python train.py --num_hidden_layers=15 --hidden_size=512 --num_attention_heads=8 --num_key_value_heads=2 --head_dim=64 --intermediate_size=2048 --vocab_size=10011 --hidden_act="squared_relu" --norm="layernorm" --norm_place="pre" --norm_eps=1e-05 --positions="learned" --qk_norm=false --attn_scale=0.125 --bias="none" --tie_word_embeddings=true --parallel_block=false --extras=["capped logits"] --init="normal" --init_std_qkv=0.0251 --init_std_o=0.00458 --init_std_up=0.0251 --init_std_down=0.00229 --optimizer="soap_variant" --learning_rate=0.00507 --beta1=0.95 --beta2=0.95 --weight_decay=0.0 --lr_head=0.012 --max_grad_norm=1.0 --warmup_steps=200 --schedule="wsd" --decay_fraction=1.0 --decay_shape="linear" --final_lr_fraction=0.0 --batch_tokens=262144 --max_seq_len=2048 --doc_mask=false --train_tokens=960500000 --max_steps=3665 --dataset="wikipedia_en"
Each number is 128 + 24 x the weight over its row's rms, rounded and kept within 0 to 255. Layers, rows and columns count from 0. The size above them is the row's rms in percent of the matrix's.

# layer 12 MLP down (transposed), 2048x512, rms 0.155, rows 846-872, columns 384-511
size [101  98  94 100 104 104 103 100 106  92  97 107 103  99 107  98 103  93  93 102  99 104 100 101 103  84  98]
[[118 160 135 175  95 164 114 130 107 113 121 123 171 144 119 159  94 142 106 141 139 103 110 141 125 142 130 114 201 132  93 160 151 142 112 139  84 140 186  81 146  77 138 130 120 142 129 134 120 104 121 124 129  98 105 112 171 129 142 176 129 135 124 122 151 147  99 135 124 129 146 111 151 161 122 153 150 143 100 128 107 173 155 100 108 115 164 120  98 138 138 122 123  82  94 119  95 126 170 102 187 126 131 147 152 123 126 103 155 122 171 154 124 109  85 103 158 134  87 114  95 166 202 127 129  97  98 111]
 [178 118 112 171 123 120 105 146 138 158 110 146 102 112 112 170 104 132 122  78 132 151  98 139 100  95 140 126 137 142 116 111 137 158  97 116 117 156 112 105 137 133 128 121 109  99 105 129 108 116 125 106 149  94 122 107 111 186 145 144 131 152 119 150  92 148 162 109 171 134 149  75 143 138 137 120 177  78 138 144 125 100 132 135 147  94 146 146 141 135 113 159 109 138 161 128 127 155 124 116 149 129  84 133 127 152 103 131 131 110 147 151 113 102 154 134 117 160 144 133 191 115 126 171 105 146 114 138]
 [140 154 103 133 137 167  94  88 121  65 136 138 143  98 140 105 175 122 155 132 133  89 129  98 108 101 161 148 117 135 134 126 115 121  99 137 125 136 153 134 155 131 125 130 131  95 137 112 127 186 123 123 108 141 124 165 155 129 147 149 138 135 127 138 122 124 168 108 111 121 162 116 174 160 110 107  89 111 121 104 132 103 174 136 117 139 164 177  79 139 124 184 131 120 153 140 108 139 108 134 116 137 126 125 123 166 158 104 116 166 111 141 158 112 117 119 130 140 148 139 133 111 139 106 134 176 146 150]
 [152 132 146 149 125  93 118 128 105 128 115 158 153  91  95 129  90 128 119 152 124 132 131 152 114 139 116 121  77 109  90 121 158 119 132  85 130 135 112 133 109 148 123 174 116 113 101 138 107 161 124  67 105 138 100 176 103 110 165 133 121 143 124 107 148 113 133 144 129 130 121 129 147 130 130 116 141 158 150 152 159 103 157  67 112  94 114 111 151 188 121 106 131 144 121 149  98  93 163 140 149 128 134  98 139 108 124  95 143 128 167 111 120 127 120 105 126 152 135 130  89 148 122 134  84 129 106 128]
 [127 132 141 155 132 141 144 138 156 138 146 158 119 159 113 176 144 123 115 182 130 169 148 124 122 126 116 181 129 140 133 135  95 126 167 101 138 179  96 127 128 124 113 131 114 108 146 186 123 127 130 154 188 113 133 124 196 101 137 148 152 116 151 130 109 114 142 137 133 104  94 163 116 114 122 155 168 125  78 120 153 165  84 132 131 128 116  84 107 165 125 167  79 170 121 123 128 110  90 179 122 141 106 154  94 149  96 151 118 125 147 122 118 138 122 126 146 146  66 110 100 161 144 105 112 150 173 156]
 [110 129  84 153 118 112 102 137 133 136 130 106  95  93 175 150 105 144 119 125 147 119  95 156 115  73 128 154 109  68 137 135 106 107  78  95 137 113 148 105  99  92 120 134 142 107 156 141  80  78 158 120 126  60 170 138 101 128 136 127 129 143 143  67  81 159  93 131 173 147 114 102 147 145 100 137 148 157 136 155 130 141 164 185 109 175 155 126 123 126 119 115 154 116 168 110 154 125 117 135 121  89 107 112 108 115 136 169 111 122 139 175 134 115 137 148 140 153 114 105 127 119 188  95 136 147 153 136]
 [146 109 129 100 127 141  99 114  85 101 185 126 145 129 132 126 100 112 135 131  81 151 123 109 116  91 125  88 118 104 145 128 106  92  95  90 119 125 110  70 110 128 126 134 143 107 132 151 104 114 107 147 125 150 103 108 132 115 130 141 116 104 128 134 107 138 109 142  96 127 112 132 158 102 142 115 138 161 122 139 132  90 129 121 133 152 111 152 116 135 147 130 103 148 125 132 131 129 177 136 142 152 162  86 134 152  62  92 125 159 146 174 129 157  99 141 149 123 109 129 163 111  98 164 140 139  93 125]
 [ 96 156 121 136 129 122 129 179 144 149 141 127 123 110 125 172 101 130 171 157 123 144 143 149 170 136 100 200  90 132 147 164 151 129 118 125 129 126 135 132 119 120 169  83 154 139 147 148 122 157  70  98 149 174 142 101 135 132 103 125 140 119  62 135 124 116 114 152 136 161 135 159 144 167 136 152 148 102  97 149 130 157 101  89 121 137 105 129 111 136 149 127 135  93 100 114 101 146 129 149 128 114 139 128 121  80 154 141 118 135 188 167 175  98 126 129  95 163 108  84 167 129 127 126 124 174 131 128]
 [138 126 103 125 152 167 152 101 128 100 105 133  93 108 155 143 147  93 137 100 115 158 143 122 109 157 120 117  91 152 127 103 115 126 121 122 137 133 152 101 132 144 109 128 139 131 135 116 133 120 174 124  89 131  94 127 127 119 123 111 130 110  97 120 169 110 129 121 118 131 122 145 121 142 113 128 156  89  96 139 104 140 151 100 171 139 151  98  93 135 122 145 139  99 158 137 116 170 198 149 169 169 154 127 142 116 176 103 149 120 133  85 135  97 100 123 160 167  49 123 120 137 176 118 109 136 131 190]
 [151 135 157 145  85 113 153 128 147 155 176  92 119 115 113 122 137 116 122 127 133 143 101 110 132 121 152 116 112 112 161 120  84  86 155 103 122 121 121 123  99 125 140 103 112  83 118 111 139 149 112 117 128 117 110 161  68 143  75 121  97  91  92 101 165 136 108 138 124 110 172 146 114 110 118 101 119 118 116 105  93 101 102 116 149 152 117 113 121 119 215 153 101 163 148  84 127 122 121 139 118 200 139 126 142 180  96 125 131 123 125 113 152 153 137 140 150  98 115 122 128 146 154 127 113 171 134 118]
 [140 127 129 148 112  95 138 128 124 143 142 127 104 122 123  92 109 149 131 110 103 111 121 149  96 149 196 130 156  90 161 139 112 135 143 106  63 123 165 134 184 116 136 129 134 140 131 127 157 123  92 157 143 160 175 142  96 163 151 167 146 131 101 128 175 116 107 163  97 131 168 145 129  93 136 132  89 127 110 144 100 152 120 126  88 156  97 136 131 140 113  94 154 104 161 137 106 102 134 154 153 136 150 139 164  81 138 100 134 100 101 151 132 158 154 124 135  96  98  98 129 129 134 121 149 111 156 142]
 [122 147 143 118 129  87 115 118 178  82 174 149 109 124  66 138 152  77 148 161 122  77 130  73 137 116 119 132 113  82 132 152 143 100  87 109 128 136 127 130 127 146 110 123 150 131 131 152 149 123 110 109 100  92 149 161 142 129 146 116  92 108 133  73 113 162 127 155 155 125 139 113 122  89 156 109  97 134  99  73 165 150 170 165 140 121 160 137  93 162 112  89 159 118 111 149 115 122 109 110 143 119 139 124 130 139  84 113 116 115  89 143 127 149 144 142 113 122  85 126 121 157 151 137  81 144 151 130]
 [139 133 110 118 130 118 119 121 137 157 176 160 158 161 120  99 136 104 129 143 132 109 150 146 142 137 139 128 196 146 116 165 126 125 143 139 172 113 166 156 131  60 137 135 131 128 103 118 128 150 124 102 114 142 151 140 154  55 157 115 124 118 137 133  74 128 144 162 151 106 128 171 174 130 106 103  91 132 101 135 116 132 129 133 126 136 127 182 170 121 149 112 177 132 128 149  85 160 148 146 110 138 148 126 147 115 137 130 132 178 136 127  93 113 111 135  96 120 168 131 171 107 114 104 115 139  98  92]
 [169 113 111 126 128 131 133 100 131  95 147 151 113 139 109 157  85 161 133 151 113  94  97 142 124 109 151  40 103 114 115 128  73 171 125 110 120 140 123 105 100 147 127 107 126  83 138 148 161 105 161 111 103 150 152 128 165 109 129 150 140 147 138 102  99 111 117 129 136 106 113 180 155 152 176  80 156 133 127 110 116 115 190 105 174  99 147 104 147 167 126 154 121 146 145 122 119 130 115 162 103 107 117 141 114 130 114 130 132 129 134 117 138 145  71 141 119 105 128 110 142 112 103 115 111 143 145 111]
 [141 105 141 115 157 145 101 152 141 144 188 119 112 139 121 126 135 170 124 167 140 108 122 126 115 115 151 126 147 120  96 147 123 153 142  77 167 125 135 128 131 136 114 125 143 148 106 155 110 165 125 134 133 137 144 120 138 114 139 127 110 115 159 110 123 173 145  98 132 132 152 128 119  86 127 137 121 144 100 105 149  89  90  91 146 140 151 114 121 125 127 128 122 146 141 147 148  73 136 164 106  98 116 174 171 147 113 167 150 121 175 134 125 164  95 165 116 164 107  77 115 137 102 134 162 159 126 130]
 [175 149 128 161 131 137  99 126 145  67 124 118 133 105  94 152 162 171 160 153 114 106 135 111 140 121 112 141 128 138 120 178 122 135 113 109 152 132 139 135 175 139 141  98 151 141 182 132 144 132 151 148 154 205 132 149 121 123 142 121 127 116 116 122 107 136 123 142 114 155 153 122 113 134 114 142  98 127 150 135 167 111 118 117 170 136 137 142  87 159 115 166 120 147 185  83  90 133 111 120 139 108 144  98 111 129  87 116  96 141 116 136 125 181  89 135 139 140 135 104 119 136 139 167 117 134 152 117]
 [111 141 149 136 143 115 161 144 134 137 145 119 156 105  81 173 121 142 102 139 134 159 121  98 110 136 155 147 101 157  99  74  96 130 136  94 120 113 130 112 177 125 113 116 136 125 165  79 134 157 155 136 163 139 124 130 130  91  95 111 125 108 144 159 192 141 100 104 149 158 161 120 141 111  82 121 148 122 134 165 146 130 131  98 150 122 138 115 140 106 135 133  88 142 119 148 133 176 161 139 150 120 122 170 101 146 128 133 120 155 171 126 134 163  88 106 151  87 148 110  98 132 134 109  97 118 109 131]
 [159 133 138 112 140 134  95 111 144 139  96  81  96 138 135 137 143  85 102 145  97 155 137  88 151 113 162 125  92 104 160  92  93  99  90  83 141 128 120 109 176 125 134 143 134 122  73 163 115 111  88 144 101 106 131 102 132 151 143 187  98  92 136 162 138 122 177 162 110 121 125 119 107 139 114 136 136 135 121 128 150 163  75 153 122 124  94  68 158 140 158 125 129 176  93 108 158 151 100 143 151 157 121 139 108 126 109 109 115 145 139 159 158 148 106 166 117 145 144 119 124 154 145 132 173 126 132 147]
 [118 122  99 152 130 145 142 134  75 182 133 136 105 166 121 125 152 140 109 139 120 146 124 135  70  94 102  80 159 142 125 137 114 135 152 139 158 155 128 160 193 127 109 137 117 151 125  79 141 130 122 145 110 121 156 132 107 112 147 111 107 144 121 158 114 125 123 121 101  90 104 132  92 107 105 136 126 113 193  93 170 165 122 124 128 114 140 135 101 154  88  88 103  89 131 138 140 158 126 159 133 122 126  80  83 128 119 163 139 138 109 112  98 125 107 107 126 150 179 138 139 151 142  94 147  99 108 138]
 [138 102 149  97 123 107 121 149  98 114  92 102 139 127 107 155  93 115 160 117  95 121 115 113 127 143 132 127 104 128 122  74 132 118 170 129 151 149 102 108 100 126 149 128 120 145 173  84 151 105 161 105  95 151 120 123 119 172 124 127 102 109  85 126 144 114  99 156 140 117 150 184 148 110 115 166 113  84 155 123 119 146 101 175  98 113 186 155 127  87 119 116 146 120 159 109 111  98  79 143 120 115  97 151 140 142 156 138 136 140  94 100  98 128  94 144 102 142 132 115 109 178 105 136 130 111 142 112]
 [147 124 146 131 124 120 112 161 133 132 141 123  99 153 170 138 150 130  84 146 121 118 106 145 122 144 137 118 136 134 106 150 116 130 124 153 108 145 125 156 112 119 117 151 166 107 156 159 123 126 155 127 155 126 141  72 156 118 117 138 174 131 127 111 122 157 131 140  89 108 124 135 118 174 187 173 159 135 113 141 159  90 109  84 118 118 176  79 207 163 116 142 123 123 110 105 112 146 131 113  69 174 137 132 117 147 151 138  95 139 116 132 117 164 158 108 140 143 136 133 138 125 134 145 156 134 134 136]
 [144 177 148 109 109 115 138 118 133 128 102 128 159 135 146 143 125 130 117 137 121  95  70  95 130 123 106 135 114 132  81 124 115 188  95  80 106 128 102 111 122 103 170 140 124  91 158 132 113 133 142 145 146 113 143 161 104 136 176  85 151 122 119 152 136  66 113 122 143 132  89 162 118 104 116 157 128 159 127 114 149  89 138 155 138  86 122 142  82 183 132 127 116 118 161 154 143 127 114 160  76 127 125 129 101 141 141 123 128 144 137 109 128 119 140 105 144 145 138 147 125 150 145 157 111 154 122 150]
 [135 145 207 122 136 116 152 158 140 104 131 150 138  97  87  93 119 102 150 158  98 117 156 159 148 167 154 165 173 152 147 101 160 136  94 132  87 146 111 166 156 113 128 167 100 167 154 143 163 107 168 115 137  82 124 124  83 117 101 169 122 133 129 117  77 123 113 136 124  93  84 107 133 132 133 117 118 138 173 149 131 128 164 143 123 138 108 141 117 120 134 132 125  88  93 115 152 134 101 129 148 135 120 146 131 114 127 137 128 111  79 139 130 106 142 126 119 100 151 119 112 106  66 122 135 138 128 135]
 [181  98 112 141 136 154  89 179  91  99 129 152 105 106  97  76 104 154 167 141 146 139  76 117 148 140 172 159  67 112 120 139 168 140 167 126 157 129 107 125 147 112 182 148 159 183  93  93 138 136 126 131 148 116 143 114 138  81 130 139 121  64 155  95 188 106 121 119  82 104 134 116 149  98  98 121 133 110 153 155 124 153 151 122 137 166 119 112 135 125 161 132 169 121 130 104 151 101 140 131 121  74 109 142 111  90 139 113 145 118 184 104 128 127 126 113 156 117 180 126 119  93 160 122 133 175 127 122]
 [ 98 150 139 148 134 113 152 159 139 141 153  91 115  93 110 120  92 146 137 140 149 127 121 161 115 140 142 151 145 137 132 105 134  90 134  77 136 121 125 124 136 160 141 124 132 116 173 160 159 128 145 124 131 126 163 121 145  99 124 120 128 134 136 140 104 109 132 102 131 129 132 137 144 149 126 178 149 143 150 112 125 112 105  92 193 121 111 114 141 188  93 117 121 167 158 136 136 119  74 124 113 135  91 137 123 104 105 141 160 113 153 123 153 186  74 149 166 128 123 132 166 127  97 162 166 147 167 111]
 [155 117 167 133 101 134 150 138 102 106 149 134 150  82 132 148 129 122 112 112 124 164  99 125 116 131  87 114 124  94 114 106  88 156  91 108 117 135 131 112 145  89  89 129 115 108 105 115 137 130 123 104 147  82 111 131 126 168 114 114  95 121 136 106 140 192  96 111 127 144 122 150 142 148 133 128 118 115  77 125 125 137 153 106 119 121 150 102 149 196 118 135 117  94 100 137 152  90 136 115 150 128 105 154 134 154 123 146 146 147 156 123 192 161 139 142 130 135 125  90 166 140 145  83 137 125 110 174]
 [123 116 154 161 114 118 115 113 104 108 149 108 135 123 152 132 168 152 122 132 132 141 105 172 103 139 118  91 129 171 163 165 108 133 139 129 141 102  95 121 179 137 109 126  90 150 112 136 154 107 118 165 106 102 169 119 110 122 175 137 143 118 136 110 167 145  99 100 158 116 106 147 107 130 157 145 108 128 115 137 111 129 154 138 117 151 152 154  79 110 143 183 113 156  86 145 136 114 143 115  98 134 135 114 163 130 162 141 167 141 141 109 162 136 146 124 164 138 157 169 114 119 150 142 152 115 114  88]]
# layer 12 MLP up, 2048x512, rms 0.151, rows 847-873, columns 384-511
size [ 95  88  99  98  97 102  97 104  88 106 110 100 105 107  97  97  88  96  96 101  95  98 100  95  90  96  93]
[[129  86 136 107 113 125 104  99 105 122 137 140 151 135 152 114 191 116 135 100 115 132  80 163 143  83 143 123 131 168 139 134 106 145  73 140 125 115 136 161 102 148 164  99 121 134 162 135  80 138 118 114 105 135 160 163 136 172 138 134 145 118 123 159 106 105 139 124 124 105 148 134 112 170 151 101 122  86 127 154 101 138 148 118 125  95 138  90 135  96 148 135 136 167 111 114 162 139 116 153 107 123 107 133 140  64 121 144 144 121 129 159 158 126 117  87 119 125  98 108 176 133 119 113 157 145 105 137]
 [127 166  87 116 108  95 189 121 131 126 128 122 151 147 121 115 133 127 105 163 122 123 130 142  56 141  99 128 124 104 115 145 147 120 153 119 110 114  98  56 116 117 125 131 151 129  70 133 140 140 158 139 117  98 113 141 121 142 140 123 136 102  81 142 105 113  64 130 112 144 157 107 137 108  89  87 118 129 122 131 128 122 181 120 163 135 113 146 155 107 109 136 127 102 157 174 146 139 119 127  78 117  95 147 173 131 131 109 149 109 127 131  78 108 170  69 119 125 130 148 126 119 177 133  83 108 132 129]
 [164 128 112 120 132  96 137 116 118 147 130 159 128 127 110 169 147 106 134 112 126  91  94 123 134 147 119 143 123 109 116 126 127 119 144 119 168 134 161 135 144 143 158 150 129 149 147 165 100 139 106  97 113 161 124 129 123 132 115 115 158  88 173 140 118 115 130 152 132 138 138 171 115 144 200 137 116  83 120 106 134 157 111 115  99 154 104 120 137 157 181 125 114 111  93  91 156 158 166 118 109  98 137 140 146  97  92 164 169 112 120  69 121  79 115 121 171 150 111 105 125 133 116 123 158 137 123 137]
 [132 111  92 125 162 144 112 149 166 155 149 130 136  76 127 110 110  74 125  95 153 146 145 122  92 112 165 125 174  67 124  77 109 118 149 137 149 132 149 112 148 139 155 119 119 129 140 127  64  90 145 133 125 158 109 122 167 102 117 164 136 144 139 121 104 138 139 127 115 137 149 169 148 101 115 166 143 141 158 147 104 131 135 141 129 139 120 116 110 121  81 122  91 138 167 131 164 144 112 141 130 159 118 154 154 111 147 116 142 114 131 141 163  97 144 109 184 142  73 157 151 137 140  75 124 146 121 126]
 [133 106 112 114 133 146 107 141  98 187 113 134 112 155 148 150 114 108 149 137 125  96 122 113 103  79  87 132 134 128 135 101 111 158 124  61 170 160 159 122 114 158 152 152 126 118 167 148 108 134 114 120  96 105 159  99 120 166 102 145 126 115 134 115 137 116 147 154 148 113  75 135 131  77 141  96 119 124 104  92 127 181 158 149 123 148 165 137 107 125 184 128 102 114  86 109  96 127  74 144 103 146 115 125 127 134 115 108  75 164 120 126 133 130 132 128 151 135 115 122  96 170 110  97 137 136 128  99]
 [170 170 162 151 151 130 115 206 134 117 107 158 123  99 172 166 109 124 117 113 158  61 145 140 138 146  91  98  91 109 116 122 118 111 114 110 149 122  95 155 112  81 171 121 104 110 142 154  38 109 109 141 123 132 134 109 122 171  80  90 128 112 131 164 151 108 121 217 140 143 147 120 136 130 107 120 164 165  94 111 141 134 119 157 110 137 104 112 121 112 111 146 114 137  76 161 109 127 139 115 100 125 118  99 159 141 105 140 127 139 153 143 140 161 140 153 158 148 110 130 168 104 172 138 152 123 129 134]
 [ 97 157 114 127 171 142 146  95 116 134 105 103 139 112 177 192  77 158 153 116 130  76 113 154 155 110 164  89  86 128 113 154 118 111 118 145 117 158 153 131 117 149 117 114 153 136 147 142  89 133 122 117  98 151 130 174 139 117 128 137  92  99 104 184 116 100 158 120 117  82 107 125 113  97 162 224 123 133 121 129 157 109 115 153 145 171 112 104 164 165 120 143 131 108 181 174 132 125 115 140 134 136 145 134 128 124 139 134 159 134 166 167 100 133 143 137 142 100  85 135 101  94 159 121 134 110 147 128]
 [111 116 113 134 178 133 134 118 125 143 143  58 133 147 140 145 120 149 111 137 130 149 126 112  78 134 114 146 124 136 104 165  85  88 134 107 105 122 145 135 152 165 175 119 162 129 129 102 142 103 151 108 118 148 125 158 103 168 116 162 173 117 153 177 109  59  81 103 158 139  90 144 108  92 134 126 153 159 149 160 103 137 123 120 106 118 126  98 102 105 139 113 183  99 125 116 147 115  95 117 125 128 157 146 117 144 135 127 154 116 109 176 130  91 135 147 120  93 138 179 110 129 139 180 151 143 141 126]
 [116 101 136 140 124 146 174 171 124 128 104 114 134 159  93 133 133 137 146 124  98 140 104 154 107 152 106 155 109 121 125 123 138 133 169 190 125 134 153 142 113 108 102 135 108 126  93 119 108 111 175 129  77 107 173 123 101  98 173 133 150 164 141 165 118 101 146 153 107 102 150 137 109 120 144  89  86 151 122  90 101 153 151 148 154  99 185 115 163 111  67 122 110 138 111 143 150 134 133 110 102 130 132 148 117 121 135 163 117 115 127 159 143 154 120 153 132 154 102 135 142 121 136 151 119 123 132 141]
 [121  86 163  94 122 155 159 136 122 127 124 101 143 158 167 139 126 133 110 128  84 128 143 132 150 117 116 104 113 144 111 146 116 154  89 148 168 134  91 137 145 110 130  95 111 126 127 122  43 127 156  96 134 106  90 141 106 133 116  87 124 122 129  97  85 140 176 142 156 120 131 105 136 137 133 140 168  65 151 118 145  78 115 136 164  91 149  91 127 125 132 149 101 134  83 151 171 109  84 110 127 109 122 120  96 159 136 136 133 132 149 113 158 129  90 122 134 158 127 140 120 146 134 125 138 166 114  96]
 [156 135 166 131 118 150 123 130 126  91 145 153 156  92 146  96 111 146 123 103 129 133  85 115 131 153 116 118 135 117 132 144 114 142 131  89  97 127 122 112 153 139 132 102 126 105 145 145 144 143 147 136 139 116 128 126 123 134 175 124  98 106 137  98 117  79 116 116 129 146 139 150 129 123 101 151 143 140 118 170 136 162 134 138 133  75 161 101 152 129 137 104 119 131 143 140 132 120 139 179 127  79  78 116  85 137 114 128 131 138 103 119 103 147  95 102 144 121  84 156 167 151 107 130 126  90 102  89]
 [150 140 111  98 127 145 121 119 136 133 124 111 127 113  88 124 150 125 115 160 107 109  99 148 135 136 107 113 147 115 122 159 120 145 106  89 131  85 156 139 160 158 135 124 140  84 159 149 109 132 107 127 156 138 112  94 144 121 158  97  82 130  89 181 116 132 144 116 105 145 120 145 113 129 108  96 134 134 159 168 175 140 139  80 143 144 173 135 154 130  86 100 151 129 110 134 133 112 129 121 128 153 124 150 119 114 135 101 103 166 145 122 130 136 122 106 147 135  98 114 127 106 167 123 129 167 139 123]
 [104 101 104  92 165  93 150  94 149 116 130 144 116 146 148  83 128  94 157  95 143 118 173 106  77 130 170 103 102  97 134 115 112 128 114 145 160 107 124 134 123 134 121 165 128 109 130 129 102 152 156 157 131 168  82 134  87 128 150 134 118 136 146 162 120  88 165 121 126 116 117 160 126  39 112  95 110 107  97 129 106 131 101 127 101 137 122 112 142 158 134 142 121 119  89 143 140 152 142 136 125 131 162 153 145 121 162 122 107 103 146 147 123 100 133  83  96 139 107 118 120 103 179 148 114 110 156 118]
 [127 125 137  67 169 188 121 128 105 110 120 108 110 127 150  95 136 115 165 134 121 164 128 123 110  89 107 116 109 164 126 144 116 102  69 129 112 158 119 131 158 160 126 108 131 142 166  85 101 144 145 108 174 153 127 132 141 115 151 128 134 148 124 126 138 134  58 145 125  96 126 131 141 133 117 122 111 181 125 115  95 136 133 139 163 151 159 133 152 126 125 161 138  96 135 164 122 155 120 163 174  96 123 160 156 127 105  87 120 128 118 142 142 108 157 162 112 117 130 134 128 134  81 141 117 136 122 139]
 [163 128 154 184  63 108  99  92 111 109 126 133  94 121 111 118 121  85 172 123 108 148 127 134 131 109 134 147  93 139  97 135 162 150 163 148 142 119 141 177 190 135 143  96 152 126 152 159 123 125 134 151 156 168 134 117 132 121 115 125 152 120 142 153 110 140 134 157 103  98  98 119 127 168  95 162 128 121 131 107 147 164  93 136  95 125 120 164 130 114 116 129 144 157 125 125 149 132 119 134 128  95 101 151 123 146 129 140 150  90 156 152 168 108 119 110 118  95 117 143 129 122 124 137 137 141 124 110]
 [138 125  97 152 127 129 134 156 156 150 118 126 141 129 121 127 148 141 171  82  91 105 108 110 139 134  86 118 119 166 100 145 109 157  88 155 137 118 169 120 130 132 135 125 122 104 110 133 188  94 113 105 129 112 103 142 139 108 106 123 126 131 144 130 127 123  98 149 110 108 140 139 154 131 126 148 142 161 120  97 113  91 112 132 140 137 121 129 127  95 140  85  82 200 123 148 130 104 140 112 162 121 139 155 119  99 143 146 118 121 145  97 127 148 145 136 106 130 119 130  94 123 148 107 137 131 120 159]
 [133 147 130 139 137 150 158 146 151 118 121 112 122 182 154  99 151 149 166 126 103 121 117 125 149 101  87 112 102 166 130 165 105 132 157 125  99 138 175 121 153 113 126 116 156 130 136 114 134  75 120 151 135 149 127 111 127 148 170  94 128 150 192  94 147 115 136 130 133 149 166 121 106 126 114 109 133 110 151 146 121 169 133 136 133 107 103 108 122 126 141 130 131 137 131 128 164 131 115  51 124 133 153 121  97 106 117 110 165 190 131 164 109 126 109 130  88 147 124 134 159 146 106  86 151  87 132 137]
 [132 171 145 135 109 113 115 108 159 128 113  77 105 124 118 162 133 124  87 127 156 141 104 171 117 179  89 164 136 126 109 135 135 112 141 145 148 161 159 127 152 112 105 123 159 116 146  97 120 159 143  87 120 117 183 128 105  95 114 117 131 136 125 131  82  73 199 119 114 108 122 129  63 155 165  97 129  91  99 143 140  89 100 144 149 152 136 139  99 133  98 108 137 107  92 156 150 107 124 149 175 110 132 130 147 149 105  86 137 188 112 149 141 112  72  78 131 101 133 146 133 153 127 113 135 134 139  89]
 [143 136 109 135 135 154 128 166 120  97  32 110 149 203 111  98 122 129 109 125 117 135 118 130 156 136 181 138 122 157 140  92 160 123 132 128 173 158 163 147 120 162 111 114 149 125 107 143 116 122 120  86 123 117 129 118  98 162 121  85 129 138 152 134 103 143 104 113 175 143 131 162 107  97 102 125 105 130 109 110 151 142 139 191 129 126 111 121 129 148 140 158  90  94 139 111 117  99 127 115 135 105 132 146 116 128  96 127 112 126 110 128 100 144 114 126 114 147 143 149 145 142 134 125 145 139 159 101]
 [146  94 131 123  96 135 130 146 115 122 138  93 128 126 123 136 133 130 157 152 139 117 123 123 114 130 105 123  97 140 138 116 109 157 133 189 103 184 163 139 161  77 139 138  92 115  82 108 123 124 127  86 119 124 161 157 140 126 113 137 116 138 147 127 151 168 135 130  89 135  92 129 108 108 131 168 108 193 117 119 149 134 121 153 149 168 129 111 155 160 100 125 151 106 145 112 170 124  96 140 124  99 140 121 143 106 148 187  86 134 136 161 113 162 121 116 120 115  93 156 172 137 110 147 103 137 168 160]
 [104 106 146 114 143 126 146 111 115  99 157 123 120 145 152 142 109 126 158  91 108 154 131 175 119 126 110 102 144 132 120 128 131 134 116 175 116 116 148 135 123 149 151 116 113 125 133  98 117 116 125  59 134 112 141 212 129 107 123 133 200 110 141 145 159 113  76 156 148 139 101 128 127 129 141 139 124 106 133 104 121 125 211 118  93 130 123 116  95 146 129 130  79 120 146 140 124 138 131  53 128 109  90 153 118 118 109  93 121 124 127 125 145 121 137 120 141 164 103 140 147 131 148 123 113 100 137 103]
 [ 67  75 175 144 133 142 149 169 136  83 168 164 137 124 147 141 136 138 185  87  95 153  96 126 162 146 126 158 133 148 139 118  99 109 135 129 126 155 155 141 148 114 165 118  66 154 106 142 100 124  98 132 139 117 160 134 152 123 148 155 164 140  92 154 166 141 163 155 186 132 110  76  76 117 125 146 135 129 144 108 105  96 203 117 102 149  91 145 132 118  94 115 136  87 126 141 110 164 120 101 137 100 111 137 151 101 100 128 121 119 141 130 112 151 129 124 153 146 169 129 100 161  71 133  91 109  68 145]
 [169 153 127 168 134 150 107 133 115 135  88 163 128 103 156 119 124 142 128 129 136 152  92 114 124 105 145 137 168 145  90 145 116 177 123 163 113 166 130 100 120 108 166 127 134 159 121 165 107 153 161 159 173 159 144 160 134 147 109 121 133 145 117 128 124 165 168 145 125 121 172 116 134 107 110 150 139 193 125 157 139 149 114 165  84 104 150 121 154 105 114 134 100 137 137 104 145  97 170 120 152 117 117 152 130 114 103 113 143 132 166 163 140 142 143 103 116 126 156 107 135 123 106 134 120 154  71  97]
 [162 135 121 132  76 112 130 114 126  75  89 145 148  89 135 106 143 106 155 143 105 110  77 126 121 124 102 152 164 153 103 104 129 146 144 133  81 163  99 147 137 192 173 122 139 146 139 128 131  95 139  83 126 126 156 158 149 136 145 133 128 117  99 150 161  87 116  58 158 181 104 104 117 134 152  92 182 120 126 133 109 116  97  86  94 103 155 114 136 127 127 139 101 105 105 151 117 142 133 140 102 108 126 102  89 131 111 120 159 132 156 126 174 117  87 113 116 135  95 122 129 148 152 156 119 122 116 145]
 [122 140 111 123 172  87 110 121 151  83 103 102  96 111  99 127 104 117 142 172 118 146 115 184 136 172 100  92  68 119 161 144 128 119 116 108 145 117 185 118 161 109 131 120 132 150  93 149 136 153 103 131 115 138 169  85 102 129 150 137 157 115 128 125 146  88 169 167  71 144 128 153  91 154  93 149 161 134 112 150 109 118 173 144  95  86 128 129 117 121 122 130 134 154 147 126 110 140 126 103 143 147 117 105  79 121 159 118 119 130 149 137  93 136 160 128  97  81 153 138  85 123 160 119  70 175 136 123]
 [ 88 145 104  79 177  92 114 140 147 111 129 124 119 113  88 129  55 157 105 135 106 122 116 148  91  88 152 125 129 146 133 120 125 150 123 140 130 178 115 138 108 108 103 128 162 112 121 169 171 129 130 148 151 132 123 197  93 148 144 155 103 104 130 146 122 140  64 129 156  85 134 175 151 109 117 127 105 126 147  67 122 141 114 101 151  92 138 105  98 129 143 150  70 137 119  89 161  98 157 152 132 108 132 142 120 127 123 136 124 120 120 128 133 108 116 120 153 103 158 119 147 128 153 130  89 100 165 130]
 [166 160 135 152 163 158 150 103 116 135  93 162 125 135 130 142 130 174 127 131 118 111 144 191 140 119 135 126 163  79 142 109 131 135 104 131 139 112  88 187  96  68 173 102 134 157 143 152 111 153  85 141 144 127 143 137 123 111 108 143 130 129  75 162  93  78 155 129  95 139 133 133 139 126 115 155 125 113 123 150  81 132 162 146 104 138 105  82 107 113 108 130 132 121 175 142 164 160 148 130 127 135  72 154  91 105  91 163 121 144 120 120 136 140 132 128 128 179 121  96 161 146 170  92 130 121 129 149]]